{
  "num_attention_heads": 3,
  "head_dim": 32,
  "norm_eps": 1e-05,
  "attn_scale": 0.177,
  "init": "normal",
  "init_mimetic": 0.5
}
Each number is 128 + 32 x the weight over its row's rms, rounded and kept within 0 to 255. Layers, rows and columns count from 0. Numbers have three digits each. The size before them is the row's rms in percent of the matrix's.

# layer 15 MLP up, 192x96, rms 0.116, rows 188-191, columns 0-95
105:187125067184142138164122135138129154167130103125093063120086188096115103093097115137137155112149153108115141160150144072116072156136118140137107182193131141091128124079078113123126165150153105108169198165152176043133155137124070102096126096181112081155127163119175181122113127112118132136
110:166080096098129137152142133140198128145101152120142156142187104165159145131155105146121165098152150110085103164163096191170085112147144160121133101111143131126127102115206215113122088111060093171180103117139147158150078104127109193106054112137071101133134115125134089144132099148157119186
099:109139176105137098112177149161141106154170187121170180082105116162141108163143057156128142120135092083106102127110103103085095168101165089153154131111177110161061092183094129075097189121114114121117137115150129109157172109168159125125173106184125108182148163089130099102173117137133073184
104:182138115135141143197122159105132089102140141113146105172105119137126156136088123126181110099120110160116117159172186166169151160106128100126087099107129103094108107107131105153066116165095077133143094178143119085111083183128093032130134134165050156133167115133151075176131126146064084089
# layer 15 MLP down (transposed), 192x96, rms 0.108, rows 188-191, columns 0-95
104:164079084162105112107106078033086158091159099158157146121135071137141106116171162145103141101136111078160062098155143175118163132146128177176131108111164140145095140082163160105125140155111142113112104101142105145109065069155134220151135154113154101126137131143106164189137167106084131144
109:125083106134129058138117147120173122083092134063172079091151125162143200134126152123094181174154096117149109167105151172167100125121120125167143121051169112114138134050093141153137124114091129159103126124086166102143119128089052189134096120181115144168158115150084151116190110139136110142
111:114181161135107142152131136164098171184151113139048138078107090140137083171132181122125150112141136107172101108091133172076105134108089087150057093119136121095115104101147119159144108125127139092112172124154115136117143166116182102152090116098090054026150104198122116164138108152103158108
102:093076143138124110126095104070238140106066102137128154145196133140097109082081139165115105117032127098091117137075118104138133182141122111145148126122119111144165150123133144138067140027157117152096169107145163118115157090160101127171134122157104101145104096152173124114159127120111123155
# layer 15 MLP gate, 192x96, rms 0.114, rows 189-191, columns 0-95
108:086161071128137117156166092130099101090106148148137151136123119138128161173115072106119187151131145086028125134064103155167159149124191127077087121138162125097154124178098199151121115105108137147137149136162148178133137131086082156103117112097086210141090142081101130093160172126107141152
110:137115126175079183119117086091159093106180073128169120130192108129132129141183090103143127169103097119089122137161171156164100090136127135110097107094160106147144075096110112196121183133124197104124148116172078156116123145111100216107169100134180110100135164146131103129122084126168078173
111:132093169093165099157135180156136176121107107109149101113134140115129088127095136119186035093124114078136107100143153110162120180113111135090121116141144100106136153169126096129124138144177057137081189177134199076119128128062130120102115071150120142117125207167145138090157085141130069145